Part of a small language model's weights: MLP 704 SwiGLU, rotary positions.
Each number is 500 + 50 x the weight over its row's rms, rounded and kept within 0 to 999. Layers, rows and columns count from 0. Numbers have three digits each. The size before them is the row's rms in percent of the matrix's.

# layer 5 MLP up, 704x256, rms 0.136, rows 280-416, columns 32-63
092:539482504476490455488432495445504404489425437439478553532548490498579440517534487486481402459491
097:575521539556511492481588425488450534521492465481562559427529478447464457432474544525541557447456
099:505477498514607528500537479564548455573436476498596550464512468425403505573479475429535384572570
096:486500401540472535580565535457483424477425540465508502473343423411479589557484483509549618567521
101:448521556507540481580564518472454527555470461516525439510473464502439530407572457452458542537517
103:454464466523527508609502447517506409441401372432580578431529488454524584496468577478536370499468
099:507545474574520504500470444467569563426502481560571484535501463529576531479470542608394466505485
100:521549528459539518481444533458423493514443508527510502491558516464502499496476534485539475434569
093:472540590506516466547417575486417479554436525515481501521527599565514481478497517546514539474512
090:574453506503535596600565441534519512472564499478519470474535606471493412547561487540479454481505
103:411496521591468453463498509502443470508420558568543531542459505573578529435486484442563505479492
101:537496573577523507527544490508540477497474440384590596495520547503574583528490528509575477445580
095:481537428552401509515456403542481415501500512653491518507497483534492513562561427379454535532494
103:469552455579563472587487507495511608531390458533457472458397470631628564500567443465539517436513
101:461574463583533469517586541468516525605556444513506515468453439478482479577498555546505552514457
097:381499454519561464501509524473452474562490568446482484486542419463472446497495570522535387597476
096:513467416451491472531577470534507486403492451461543510538421530461532494492436487538471502501463
098:472537492505575495445501532512551581446510471525554596516525514476552517528630518481455578397485
094:526436533598487542542398423473450526595514472467553465499493472465476494431593503525488528475514
088:468545522490517412612477520482521522434455495441514408585502431482505399527559475435479450523544
101:475476455519538421460500489473520418535483502452456548497470511490543601420455442517488434494525
107:494422472680570501485477531506505474528498554467546417510455563503494509544561521531471492464526
099:418436509516496540511573505499542486638496415540460434445504513532506494449543466490409526521459
097:436525487479474455437608407543509504474477554436480492489461521473531451397513549457479543481516
102:570524617508412457503445456473444531519375540464490501477495521449460477504520441479386548434510
094:526507522401491568470528456489511484442433473531443552557600493627553484494568456481503546534529
106:519498563433540529489497437434525501516487495437506450485387491427472391463533586610474516512508
106:562393495454446463416490549525449480419444562404531426446459485499585506414563467507484520476466
102:496464471501586444505474489412492538484525555536528470506498533477516504459489479546454532443548
098:599612536475566486512522457420411496609469495528490424517535482568537459444479474536564514479502
105:443510440540527463470509445510488463600490545482421483485557505519478480566502610605504601441507
100:456443588444507507426476428592482495375508533560541498488582543551513484568507459493601485520569
105:456561560518530500550448489534474500582503430479475413510573635507416489469488449428574447557518
092:526465518554517488499506591482590538512474533476572519546546552480526484498490555576652498503535
103:460538501425603539484584562569513528479433571504531578476502531563480554468522555458575560564545
094:544451647524506476532551498456407476558568495528475511449523429445506530475385568451496458490511
101:527456519432520501540491502497547405520445533543513498482536464469468475504530543560539562479422
090:434430433429526516450528540486528498574543443503501478399529517519410511570447478563531511482506
105:621478521548548461482561450540473584500459447559454608510429586429651464500518449484359562551536
107:479516558498573498473624497443509489455558558520571502524542411446419490505462460418584451568464
101:482511445541587541511441506452484482521515467538536426403538581511479462463493556519457393532576
103:442514513589524459465440483470498508502514516472473500509423621569447551490546498567474509548456
099:510514438530520490489563481440466506438483461485510458435541545509466561411462536534457456597471
103:567504431473510483497572462429555632423450515590496558513482551477492607472558535513522402539494
105:496459523462465467538555493447486517543403570503480533435470422502530483483477456472542407486504
102:449499527464589502446443420479510521540466520451524517580572476487525461521493547494440565482520
095:578404536525523539498555437540517383489554523542559391587463467507452572560517494428527506445532
097:471573562514521505526562551573450420459536530555482523474430454547470515603525476347547472532469
105:476464518455471417602478588539487521500481523554528538552514567450492522541514483487518513474518
094:412489485515560515478539452503416487546568464519528531446480589454409486414476497458498551506490
096:446521497467528513428494477511445501520531538423525424484388493480586459474526597533551486547463
098:404423561554405456533503492443533485466461583443433461532475460530619466518482500482538474541443
104:485437385522502475510518485451425458533544443416403554547532500511442493509458480484497461459498
106:551465459447476522573491539522540479418411446534609461586491483354522512600477480494483483527548
104:486526462504551492394501489496507485438553543555438477502433516434369515486520501496476613455595
095:506512512501473593513536563441575487577504567559433479496541574444498462477452553398521430508465
103:488504528496380444572493469517583501457429495468552573447459505526504560516598418473484449490543
096:508503497557499485463471577529612516486499437547611650493586568549442543530426487558479475465493
098:554415466483459481527516493553426499506444494507616512492439511515455491464502519484485490529543
113:453555512443492538433530517550530504493542350519513516518567451496504403506571525552406641602547
103:512527535477687467642485441541523546429552444538443418559469469511591485420513440552523544509456
085:491511484581475495510437389472507497453464548545603474448493482606509526472467574428601408606568
102:519465395557519495523504499476453471514436560454463479478454511495489552527570511460481516513496
093:515521531465478477544578541527573475496424511556486538545454444541468454435502474516614549476462
117:537468438391475519511493432532458519453519521429509468516459500516550420623416433460544504498501
105:577535523493573501546550546497519440514422471495485447492564518398480596500612495518495428503506
106:391551492500514476523513433504494423497383482541403472508488438525501517536550426566539472548449
098:544456536523537549479452541549424483515493440501571533539463518590512437449492438435508516451451
096:510429482534538513451513613433468513493549537603523540517480523514493445512461483541403423534528
098:592497529439514360476619460526499551507478457449485486483489584449457469503567473501533426517553
102:485499417510535456488475525561543528561581435443593443497482515496489478538505477487528445409516
103:456525467489571459474482496474445440516490437501483499491521498565515467401613496479471371480532
099:467479472524606478551490452499541506593516496462520456492483574532576472510496575499473592479443
087:383455486447455479481495451565551469460501573457477478525542498492526492423436545407525562434535
107:522445544483514457474586401418575525465696518442548570551466455572442531402527465496540433553475
108:495516580556456492564451555424497508486459468533442508450543481625507558519468451520430543467425
104:568483559453471484583516481522487560549524478388461534496498382466476435457427513564568497526464
092:493514547498527426458521431459396446567593466427445569481555578506572435475461563521430660480564
092:572417495430607582453464497492441515535534553453592452501494583443514577459553393438416465440557
109:508623497504415493539413400583482524628482467474528464476509433451462504522492550512485601585490
102:519488451521545536470534485412549513519493490452515521538414503602489483475464513450466501438505
103:499559466433558444499508493509562508443328555436588448436414456512501457532593479510516482591467
102:437617513494543550547513535544583510493540498458491472619521488459425478567579597440493512479519
096:455572451509509571513535507542501513534444420519464579531441439531449458433537553491422549472463
103:567450545478527460554484452566532405512441539495551536506580520511550507416486495391550516406430
093:492539420468462469529562613495492468531551505537488558471526471514448414442444504436541500582540
108:478420499520502417530547480538446535528498567407437543539521420500471592508511460508471606556491
106:515442497541472552531510514431501587572492508443502572442451552503486537504486488441499551500517
089:519542505489477403727439485475497517475479521472576458464517568584558484494470496568454495495558
096:508529506488462506477388544558454474566524432529565491478561584505476486491513512535531497454513
096:453480472490405423548501481514492557471476525467436566463410431474511394551415501599500481436514
095:407473330507541538472557490409500511607517430488552452538552485543571516459483470482481513581565
096:621463480524389477474490406449496587490473492411482509447458484414615525524444491437496477502499
095:516530463558539456525437520576509425541425469555457601517442535505531565473480524458554519474510
084:500426513523446460400458469564439573506486411453546514388546543547486504504543567574485514480563
097:460452495482377424632471482490400496562516554514538496519450495456484526460522484552401524578557
092:514422475587409463435465515508454503518629532522578420425495492550432489479455510530519457458540
105:581541417563487451497481522471585603560460528579492472446500587447396474441445502444490572510489
111:640512478507478584531526461560453548592418573500546543456473537413493565509562526534583455489418
100:494487495486408427495456523566536459467511544570564618449523533432422415568516510455551553460464
097:441535514514364490530451541416482428472554485462512539516595396428439484581434490368536438555433
109:461483515459515563472469433526518540429476542506461505553482562518569535505482453483611518556436
101:447462507543428481468494547421562419555551541490491447541436608538436533561482403494497453471442
100:470525551557425521396538496471504586527522518440347477372449482496603532466495521453450487461476
111:564441490436533467472507520477468493515474559499516536526461574551554549332509488441499478505530
111:470490462363575459496382553525446625464528494464366560488445453568464484536543500544472475505477
090:475529455537518449393585467528512516543565513465614518421478502467495430439433478570575551536560
095:487495575546498504542458612475508482465553542467502513441434472468517535443535460544425478512479
094:536529512467512545597512518426648588490518469433519494502591552548489442443528401486553472457568
104:479563514518470598509504571425511417551504472500434436477371481628539465503494484495499611511472
100:558632431511499488486482498480384465515455507575431505505397453483544480494456471511520482523539
098:390473392457472498456529492533591514480553587645531522463494525531459474518502438527550471479535
087:440506572487510542424485538494404484532549413510593401535466514569485533392420408460555580479568
103:535521558461488525481494471450461509518498535525457524524522402474551386452467503499435574391505
088:522533427488516556499532523432489555437511506496491450452539480532469501541478445510483438445567
104:506487488515489449582448411426432446521531490542529454553467564458498537491514517536363556475506
095:441521380494508609539608522554525530476459533546470432545477471464459548459463533487547486581401
105:457497486529419591550406446583533508525457447631450553446487496478471424487541334497572507483489
098:503484493554495534438472492503457604405395426442548508406485447543494515484563461533436466454454
093:571477470468463514437548492521541596512529484467533547394493425549508448518499451461528566474506
109:458491536462425517495497430515476500518529452513471548533482518497498545409441566478616506514517
108:433563526514507541609455441421499507516492491481508501516427513483505463482499498458512461602411
109:512583556551543437502490469510488451519460500562457527408478508425462548430462492480536402478571
097:559474529453546601324532515510504433498505553473476493613453552442552485503519505504597479466514
091:487490440520459437428506581564562485476459401550630637590491504505533481511520427508473607494500
107:486466505511506416472545540549526570529535429507485471511457561490513451506417506488515457520507
101:479465559518497431538551539432462559514507476523472530555448592436536465559501556588506564479508
101:485502505475525590481514542457595553477551557488593508518456415492501410477514533467471569486428
096:531480453590572470500452463428535569543508531485467453598397422477574510391412478545565469650425
091:609519495502567439473541469544487540521447499480484422581481540576428531422507563534488540528452
108:542526440509491630527594489524437592399468523515545468518458599521607549421487430471568410492464
097:463467512598508530566563564562555455506480417497601444509568461471496502580462526474497538402559
101:505479512415555477508455440511447531553539482459470481556458482502572533546440473462443529562623
097:389593507519521556532482517559522428457626554493539565379492489522446585456508538454504438419442
101:513420524592539467482427480452538493484544497491477512550525536433522506462443512406473460534457
098:540529512541500499547463490454381558496520395467592411463449529457546533431512596560569538544578
101:482539478466527481481496531405475565464516538506488522460566388514445520577481426486445554531581
# layer 5 MLP down (transposed), 704x256, rms 0.0769, rows 280-416, columns 32-63
088:451497513469564581471493500597492527526496535488507520440436503481493441474528516448631514425499
098:471497538359507461538451538596481552508540495562532536502508563455559517539535556405492485540456
092:617403476554427465507470502565484486502564527526433372545570435561527510505553548450474508450518
094:486500517417460490445468627437510490476533500474472583502495444484459480479436560554534518455529
101:490542534449448565462455405542504516566522463501503448587471479452587425404500524416438501510475
103:478434433590438522539523503556489528587490484481509487545538450437460353558541555523438526509523
098:495528600420496554446500553449478451446453486437526501490479513542633535468426504502429538410493
096:467450527561556442610449584550388451418513510469467530536527472444447519502455499486587460481497
100:507482653507557553497495521549575539508542476510482432570547545508477536483442454479431426525539
096:530504452416457465551474508516454511480467572522496580538468454515437515460572518513533551575593
101:485489467481532522383444536399501487530502448519447599542525584514443520462462417438557450530369
100:444470477439476428491442362466474559542602500480439418462461526582441489521446461500499447496493
094:520490481518542426500527475495448487479508526487465506486539602473527532477417491430456461515507
103:473459547527463510555532559442428446511530492518441454483449469561622580376460580398661518620434
098:607492531505572456466572458465419518551504463397410494552470542499479487589645479479509575443474
104:596488491465555443462386499468485560503427471583473389564527427522565436520449459609567570486491
097:561490530553507506556433535559449574532535463516446484516507466580595492501460425519510431510539
094:467508544567419505522493537489502535541447397424442544528493452557420386500540513495545525531474
098:566402444487490483528451554514460453586545454505474474470507417372467526530524447511495505475470
096:557448527526533585549555447434477472468585559465475502469551554494535559451505388530489470445529
100:618494460539396542406424432535442459488536506468435504437529531519503398493597480412552566458589
106:493531453547499545372447500476511480531488497528536565538490533474540386524563534452482553484550
104:489521481536480478632501457417497544530478504461453429487532475422529513499466558529481489405489
102:520497492518459474422534527534410569449509541524454442602465482413474477514469593449555523455537
101:509511571500543523533501384565527417478546490424531514506492451433530508564407494485579602477550
102:526476539463430490526478589497523442443542498588488518401484526494590511570580498475409540483592
103:505456553614414497488488454446559517527537415467532511455401437636458528502489567495462466449508
106:538423618509491516527512456452504511416594487394533405496517537434511469531516507583509451468575
097:455546478536599496731504540498570387520592418490521482555435484522497424595443567386494514499533
096:487503528598503536535520458482547569542425517487487566552567456455475481427488500473446455520441
094:518474535493469463483543508546523480476416368526501424501482551566514543500451496441441499496504
102:524573493433549474387540513585416489468463448507568476512586524490458586520547408483491412461429
102:500569497495568576483395568438436543596457504546438415504488507574476568483572546576508511514482
098:487456482537544553419525394504468510508549476493587482489523419505435452431478473549498515468532
102:588583482503576486589438447533489452493493453584549431499417472446444470492393500558500488516383
102:506545558425431411391549580473534481504523492467543431630496506509470399493569424471449538521510
095:596531559526493436514532434476460491530498531425427566468548476473511532380524479531514502453471
094:516502444580467471424456384495514525549456591427487532540498500461537559491554567438404497539484
098:527467480478524517392547486427550539462459535495570457460392454471485394487540520525580450546543
103:483483430489491427598553535576470542521415486430495482545515465587597515406451438475519485471512
095:455471447459447443518471466400454541524550582493406490495489532505514460501402540510492524522580
100:423513495526443513559471578483451527555487411568477568549468475535473428503495551586523531494520
106:524579481496494466630469600511477514529382553457475507482539541514535565572434505456480481509513
098:568532486624431535489559471585449461513511495502517455483454584458482477487511505509572478474486
095:472502504538530545548513499510502510424460455371583533474510446474508547487509527435498444511384
101:547464506518479520520520542481397447493462582524533567611538473500378474509536524477532519473439
099:574444557454538510538488423533521476488520434531508475555555448508490541420483499404556425534543
096:530522516538487420514473542534510565460410486518453501566478524548524539451455429502450513493422
099:499493489459554553634500494506516522487563453522564490582475517448412610496410479521489455428483
102:511505501452505502430524497631545510582463529379574478586371535488482423518531462505545534511563
102:545523383559525443517518504484451435491452490545460506536513446402482514380434634581464496493501
091:553445524491458439589462448482403472455496523424464421482460559514405468530540517462485529513492
100:571471461506475528606401528510487452440524459532499466549474499419437493522457525606539503492508
100:458401460555552484524560417524480504451439617503566538547511492504523514541526554493485530504463
102:485420470528582561357520497420427498568451481427497422444496467490531451504323422507481464555502
092:521567488528505518489525549474572460506465556481447497444432495455565500462613423481480472505551
105:488482467498476466785472519546478427484439557421487492520512468412599596511413547559431474452509
093:468512537587542406587401566563495443563512447531489427470492524404547428599463475526531433483569
107:575447487503460520390427458468542496526513571492498485535490446532485562576529518585484552513500
105:518543457517527496492531507498514493495600567492451525531586496437501534477540489624525571603537
095:461533439481532555488486547489545513487418411532477506507541525463544477389549548607436606420499
102:485488530471533491758544409497449537543443437462444551494462543473545541527451496499480545467528
101:497504551579480503573430511389451488475514475500499544525511518498569584523483546464472467542427
107:546538642594493537615481518416507505588411508462593592498463557499475518486540592500465491475443
112:447478343493547482555538481519505556484457624499479477487415489536458456614528546522486509529532
104:476470467595434429499437515409547492459420450579462513523514502506479567487424532506409454393484
096:432561517619492549563544536563390486494482509485470474506584551563484486583529391510480496523419
096:535583494442516609496456498533521540542536538445501375583527470509495427513550517514489483509503
094:546567439549471470611363476469522473569456553498487537448427491377428611482561486510484419604558
108:473495484465519478509533575541544537484529469388425512469495430432551429491504433447568488473476
105:468554527547470544610486457536476491517463532544482446445560498442513517436341477449417532519450
101:545461461516447453611554568511634378425538507507508524531542451521485596515489557476593477588546
100:506473471540514479486479431478489473506426474512414482539411493505557432479492476543569599564574
088:529592507477539476526535459369466497523441554538464454517486470539440480483552437499450468533451
102:408490509429449508408400436584580489556630536565407482435415550489547526521448502471486493452487
096:480516511491482475481507550625473576582423477482537461472492429476537409535442512518507477455534
097:584552462483505431522501487512481553447497494493554500555437565432529507461537456455514528572467
092:641452497519524479547477498507499416486461484570414452516484495430454481493516498508540493529543
093:498453576505490522543644501528467584486519475501523561496486451511496431509484517506563469488460
102:563490463501574447419471627538493483479578345530440523453500540446555485479483465503473425492458
095:503419517471503483439439380526517441419544570528547558453461513480494471510578468567469525532581
097:500534565500458515573523443533521526542496502308416461454473572547489485575522536453561442497561
094:503646547439526480571539555412491436499419466502496587532493519507495470529534553386509500509472
103:554468405521567504626464565535549468515467476592466487460530461509488452519506553373544396483444
109:587489525518548466509512532492499549570460446448500647383500500479572469609384597512478530535530
090:522452581485431468479505492496562488530489392438511528468450443488543525495614530424496453426477
102:541460590546495596365512499494511520442500563501508505526426542471491464458482480494607488560520
099:419474481511505606436417478512444432464516482490501510451531556467487495455447633598439560513556
090:479425486507496551559539491583558437514451367502464504430434509528468560525563533443419492497450
092:663498563470462397385492551452503539547466542520559536440457552446488558454596497530526438504490
097:463516412512472554443486457469555505322512436523536592646525440563422483568438603518460531483497
096:425440519422529497456505394416613496469439607473469451450485496471497475579554530568492495461491
095:532526424521523552454470530445473463429433527375462589650547501508528469568503468519491457447679
100:576466495447511480590519484524516440506515544536505430525499467528447468592579479511439536528557
090:548475528490493522527459559438515532561552438438516484456482466506497498509537500503552481474484
088:500570503525471474408446610476518519506471554520626573531483469590532532433445543547435421531540
101:478550439533531524477498512518499565430485547465443428558538550485589494417486510468503549535565
104:496515613577529512527551475426561483458576489568482497497455478457511491563539449516515511485594
101:548450571479584447375510548544612432513482553492507519502392465469496505543532430566584461513528
130:505440448526549553476430466453540486500525505462504383538538543590560540424485529528544532562541
098:510555501496502522394479531418582455534488469444494491531511596525465538493462503456466472511418
096:447523487489507445510525544465409502494555413576535509553524524472467604536420540507500521434509
099:415541498526580589550520489429488596444483508530505566465534490450447510434474531475486476516481
098:476550496523462576490549560452451544505433444544583458464424520439534389401471484494564477551570
119:484502482477565473430583558505520388582498414411461542534462517498562569544504422472448478524502
105:552498579543531558521526511513439474495479528524547451508485471529523475423503492487437495572534
104:536439441446570506597494516420454506435412582553582597487492493538573557570530482542431568512434
089:457484604478566526439570484546483496523582468445491533467597404448417408493484502533497578543519
097:493461514485434436508524505481460487588448516513432387550507539473575442546532531501574454397469
104:538505532452561443295531502518577447468447487462534514493454527525507496499500442453556547463514
091:490522527469540534500554542443517470558420467451484505488525548454525586446497488515492471477503
110:503589483577528512306493448466458524518518435390359562471465535502564476489460510388478540422517
095:448483542637554439573464500456542594538388523489510485445461568536461519486479565584446516427425
099:458455505517517545490532506476473546470628513492417522496576593525464482530472564456497495452509
092:537482560424429505578386548530491505450531480504497478445538509479613489554444503579548503496590
098:493457438526414586478454594500565556446462463474480484430443479382495471404449483454427518504564
095:444498500481466468453602449498409464492473535471557445598487488453447468467531563438521502543590
096:516509561560525496519539547512454510613386526562495557485565474565489621522515526453464505499417
093:458469504421620517491549530408532514390596475464467480531420485566492515557554558526444585493500
104:546492550587497579613400535402506484485551525448497520524570569556513488576618532515484459477463
106:487510552514496507480578528552513494469502489487539653502415468476622539575562574464450439445617
113:563587593552431511416496490509461519537547487535450431528450424607441483568526530451514524440447
123:461440533557517526625544497501466497508596432558513483412455463478426510549518445442462521558483
092:413495531531550490416490448524573513439530589487468502437437497478481568502511464468456476594562
098:504551536570574467528469443524494439462548534499512546466513492486481502405577567513516447490504
099:562493504564557564373473498641489468493440500529424455576532516589488565469459513483485442427546
099:567507479542521344579431512519542491476465478474594574455542531521484497486573514464527577423486
096:586510533399369571506454502521472593478442521480517498516484516496539503517517485568495537491608
101:544467417520466524435457585530454472525413518617499543434485453492537461511531468573515507486505
099:487439464596512454652588516417491523572477537543502529449434531494465495480466592451554456485468
107:454566548522533531550470532432532461519443586552479528518497499492574472566537580455470424526388
099:611525546465470549571488433469483506500458542475463487520510511601530524523564488444494563453485
103:445499445536459445401500495518523421495470447512483456506518448444499513461533535475490593497447
098:399519548484553503445550421489475468467465530486493514495521537553504501440555486556500488563492
101:460594498502515446565461494506483506456451543618505493551477543506477546425472518472444584471486
098:516524451466466439539430417573570527550523495467510511469491496534565481487437493557456489470409
100:533527537538468417368544443459573497555473454427444461497524488528558532528504550516542441457459
# layer 5 MLP gate, 704x256, rms 0.126, rows 281-417, columns 32-63
097:470456521522555619646515447528494514536533507453525561453527468523503517465463536537458550494520
099:404575579480527510524532538495547510457555480531464506501529470502555426532415552563553465530506
100:439524529466429514586499458484474522454468481511453532397611485392495457495557526489443565613516
095:521592557471579533526434468497544489462513570496530447490433437631494537440470469542560503506530
101:509518442569520438524561509580473569532521493501500454552499586546475419456560567587555429476419
105:522347483455423562518458556536405440436601377559475457437449526479575511467553498510498459508546
104:513490540490415484503527635478497566540499549437469501521542485511556512491545464498545482559503
098:540535485476524528576479485492420421466445454531538432474493514519494462604506499470471492489433
093:534471603530499517527511455451520424441594476503481521542520440443491563510398492445532453564559
102:428480495461572491571507547592518428529493523458449555537517503603421479507529499416460487471449
100:485528414502516403461521476501465489577533485500385419483453462539458467545476506517467537483473
094:467459468509403511544461390497439487552410453545474474520504542463550487537625582517480505493518
099:533428525442360491465555486566533483428526513511533473460507501480464530496504488505504498403456
100:453527514537443506560541498511445480422456509474436501458554524421496448439521508497427556536486
095:485516389497443489555489509450501484476529514557459454468463489450436529569440520467469428500568
101:490446484489514466540428635530468466488457499448578559504490550435468466551516392506532457483477
098:510523513500461578487415491504404515493551524497438646527504515477556487498518574439572486550481
099:508598520460432480525621464508535552542509553525414498541541492594516467466508362490543623478545
094:451502474598368532528476478526452452535457536608578489522435545516633536440406427456562548554544
105:519497510551587483487489458509550504542526454483488437508578388489467550474552456453477493515538
101:466588468409464477469450460471438564530520480481513543447532488534461541540453443545553561500442
102:471493536458516523502504515515494519364483530563498515473519464374529458480486497584523493513586
096:530515436525442499488416489515494498521450625512545480522570532466536543527403495481589511507414
101:533437462513528472495537427482540484506525437426508454501502533552393459567589440588502555562527
098:475497460502497558422474552476459485501517466445533453395517493575460549483534443498521588511492
105:530573543467523542581433543532428509482454459575496497463639475539453514479502466518453532474524
100:546530529505613504440519570486478465479477555490522509505503511467457462440533469584406526550514
103:571507564559487502471490555457500517475599474534555473508480561461468484469552468517450516565512
096:460405450496476517443500538495524489467527419430536518569553453566522496502445517480453542493548
101:435573435491469533516538483507412504499497500533508527553598481550523477419425448568514530481522
100:433485573465538573537497509449494506505469498488408526407519511500504480468544417510446592469520
096:492541484497463575464521534500484524479505463518488456591524474491447479514454613477523541468508
096:476463466438559545499474520499450485560508456499509503567558477522555473412417496525537467477503
101:536506447437512490496481495403547585505575525482450497557484480495528511501497434490474479413472
096:555513518570467405437467484380497540529582561490474573496546587468601504432630480404535500553512
096:535493505457504595461471575474531510448499539537522579547533532499425512498546462451484471508496
082:547506511450500485493515421500587533484517422466427537529496464531494407519530561477390490512478
103:507575600572509503444445506503397562582613498424447426449594438456487419362516571558569487421499
105:460463471360488535472499531524469517512451388479482478561566545559452460492608484553423517542535
101:524422515490613570542477485553476586617485499500475521492511518448500480529436447480486402467538
103:577434569485510501553499562454442455455460426537577552460543533548591490474495524553526542519517
100:549506405405549492568466485436435560622457557365557535500515467479485510515502486417489522590563
103:583606501424580520456434513459496537606565431556618442503541582413514447530521454557527538467523
109:482479465481472519542553584495462559493557521480543447537552368532560530473636504566497542522480
102:460553458461612469541466539494479521477535525435426549480522475576577554512506468574488503412455
098:553461437507525538429535461486429495515567553470483426433475392524491486609476545520570507572507
106:605518453476541503459565554552520594529468489500583496534563511522486375519500432488502481545447
107:547495484514467468475540529481528528463444562453468635515436520371516396466648485522568454510531
097:531487482492474492478535481552497567516571538420565485551492574506443389362429438449559501484462
096:525585517499442606503480473515562546453488507476512455470508502531482504529519450417485508535418
098:491574557478466549456556544472443479507408548503474475524558476513521550530509460517514654453542
107:491393410587548450486507457448411488607427541510532502529519496478481468474590487531475575604487
102:439555561567460566476449521421428527619530583537454471437501496550484516596548482527437488596446
109:510563556522567449544523543526570528472508428617483511553548578417479470542597583528572471490547
100:499513491609410518569394532469503561585524516515534497429531496390492513460506523458536513472482
094:596587479456464465474525385347528514503451462419517457507554571501583482490471542509549655480543
100:500513568511484528485513500569469479523571439498497605583419464505426445482530458514483454527460
102:456494489606465508490547438468500523470522507435542488446471550490491503494575468585509523402513
106:499486528512445458363524512458518490600466402494509476443549543507460345436528543512529544583527
103:528537488519485588431462496557487450521470508584482455527482455423519481528514477545513473501513
089:532490472530461563529466471631383423558495518526393538502542532530499584524488530478511529511553
104:536534579508607487492523496479442503531572528371509513524439536457512572509507479523459496526439
100:485513442481572466537482496472492519490620580509492491452485518463448447508548414466456465500467
107:480504524468464490612501514462525489465505463485494392513565465503523507507521432533463573496440
102:406529490434532543494436536498387549508468501605450511434503472486547449504408512523487517454512
102:546498490490481502558454440454567481489474475459455527470534516554538484518454442445537410453440
096:551402486449493528568532521459495513442537390546421532572416457487538388473503527508465515541489
093:488533516473498539457610497432508476471466539402534442523571535537481399575442498476520470469466
098:423466538493445497479493503499454385495564462610546485573468543576595520531421525460543468450517
103:513507515448544457509490630438464485464521415529447492555515555569408563523553615564456512522411
093:566486486540477560525417560495468563533482508459402470474490493449500430516602415497395495501509
102:469458539511491427484503555464545505464553501514533503465635526512342491511444493467539492447570
092:557431474468502545397476471539454545586561553428595496437500493563501406531552532492527517522489
106:458442465513442519521564535431482469603475479536485447475415488524515471455591509552500439498438
104:437555569483506492522552538486538440546505587427449406531469330534497533543475548577538471523427
098:475553446528528518377430528498536560527464488545498489584524553491499498551520470434421574458511
097:495454475432573564446507533445477516546452439486472498510523597525539478455541477519471511557451
101:452471528379551555445510581433513542546553468516490492504522493499503485382503521485412482475437
105:539478576466524467481596448511457536578566446534429521483538457514490448554493493435473510570416
097:439435521467552528501472553415458563427538475543434488515427542499504418463558427461462593484461
097:453497504549489440511455536513493439454489578543537566485464498456449488477499453535460536388517
101:570526484503582483536444515450577506573409493454554527511482503512492478552516535512451593574464
100:436512450460523415514566599500340527522462519518495462573485503475532496457498471457500490480468
105:490494499534617452491513487498472644596523445516532531543497540522377546586521455519451455432518
091:522600459489506506340451507368448522441461388598514513517532505422439526503507427466533450529475
104:501519534455467475544446522588474515609409524577481468525418458522487460444550508385439365494481
108:462483431409572505614450476525482580457445493517409551540587428442492485635520540398421564499555
093:516531521471461418538502453463482461485426498458493461517558535579438556512456479489536573584506
096:520542444379548541522563511392579572570506429523475586446575471490464498477434553453619508554507
096:493530470556529499488514565512470427547502472480463429663489525557613382545402459509516489436513
098:478452443573482491448507536478491577508540487453542513409555528458546527462511550463547479488666
097:507621584615449407499507475487399526424518459444420419397491571458562485529497456563523383459568
094:455479443595600484520485555474581473466496474484572464610509494508479495502561419503511547513541
090:435506483538519523516516469431457449453511548517479528470544532531472486437524480490463499445575
100:375533461498510585471433517414529523478590421532474419543510524504452425484526424509528457439448
096:537408393417561486561560511515426512547524439542441492496523559542539430579388462379493463485506
098:501522434510455461506559562491476448541558497416477501452435418494470511527490535559496515555504
110:560442588473553531544540499525521472480509565446517519442520506490501506492568531493531403520421
094:499445522531588556507438516529465429536585533550530445586514516509543534474443532507530500567561
098:489511589467520488547554510530548466531467508545435571474463632612495507569537490593477500438533
103:378498499498566525494481502498535581521575625470496565422497508498543419600459637534537457602458
106:519546547468610421421474522536511543494532467555437545509503529372476520533467535477546554536502
105:396477513492508528610469583493559521488507549495450546437493502563534534563592519482490579508404
101:538488520440545501521542505558506501521477537475522535511519456548540599438507495519539523511382
105:350524548399505384449487522508490584481460413522486403500511509472459456523564478429456536459544
093:471512518499528516567481439476491519489508511521524492476491492469409511510545384532425491501406
098:487503475514536519465481527484504489436508414488574514504465517483449437433518485483563485526446
096:536373496499459481586597448453561581528522452485455460523447446405577602509483498521430492382473
100:410564500481281490486456499518520417419499531508569510530490532428460475453549527489488465518410
101:417543529461583534492529543484474526443532494481530561458486458427460464596445505590628564519453
105:495452538446509484557502441481460526502534474485543550404439592437498607514428494446475512515434
095:467540559434584460520552486439441459486582518498536480499471453447447642429434420512571476479513
103:479485439469527487452508520396476527447547427454434491500509510547527502432455473446525587522484
094:370544458480471454514531538581548464577557600486422460468493437478485439443505470633588475568460
106:583477559522484495485499516482493533440506485479542489477503495524490543500507574488480474567454
095:494441555465507450541503510436407566589551443473415467504505495503559553436557481502489503592455
104:425554549549525480524433428459407504497480469499429473513471549474567413361534457507506574522490
101:478603447503552546475581534595490477358463541519506415563588483467541547495500485530503512462485
098:425515540525506483401480379561514538578483470505484483506572540488506538442461469553511607583431
095:522482486475414495532586470511446510502562567476523527597396581464520524501510486409511554456476
101:509372496448578575511537521534400482544532504453504536549504583449458507536542512485502540464548
107:468451378530557540553479493521563466567566518523482509510461516468524497518503462430483497519416
095:450567492470338542536370524401448493489520465470449433574465515522549513572520556548446527570450
092:507502532408488611531492417611532537487520541435469500521490546467480472563458427529503496479484
103:568390492436497497480489456424423545496526515491434490450407518519524468488504527546494551507655
105:548465514523504547489542481511526612501453490558402456537566503511446525492541468531461510505449
097:430539497508536431582487484553502389465529565471494488519453537516455467536510504534585493514550
095:490421420561493515548480475472518480605549416452455501587517458455447430502431467515594470578540
093:553516531472482510544509583502450547483409466498460501466552553533614491590432533515543520516326
106:448487479507557412549457509484469581385464537570519423588605535583534522472518485461561510408514
102:459465456511485582567475487467434462500517432446507473501476472502513528443497472448577537577523
105:548510460538483431455516515514527538469534562405518487566561587439421454394484519573481446506379
088:489508528576479459446431477385430502443539509549517435428552336496484483511532466500553600477492
096:548498508468433479476586420562457534469561569474444645464590485376454440529548442455459489581567
089:475561388510493449470414441495525499425572447504497485443473534433475611476458442460510494523493
098:490562530496524521437510472500473456542580410498435553526565463529478601552481489564492540433511
097:547424460445482447550525403507516491404461511483497477455457587459500434487570412484523510463441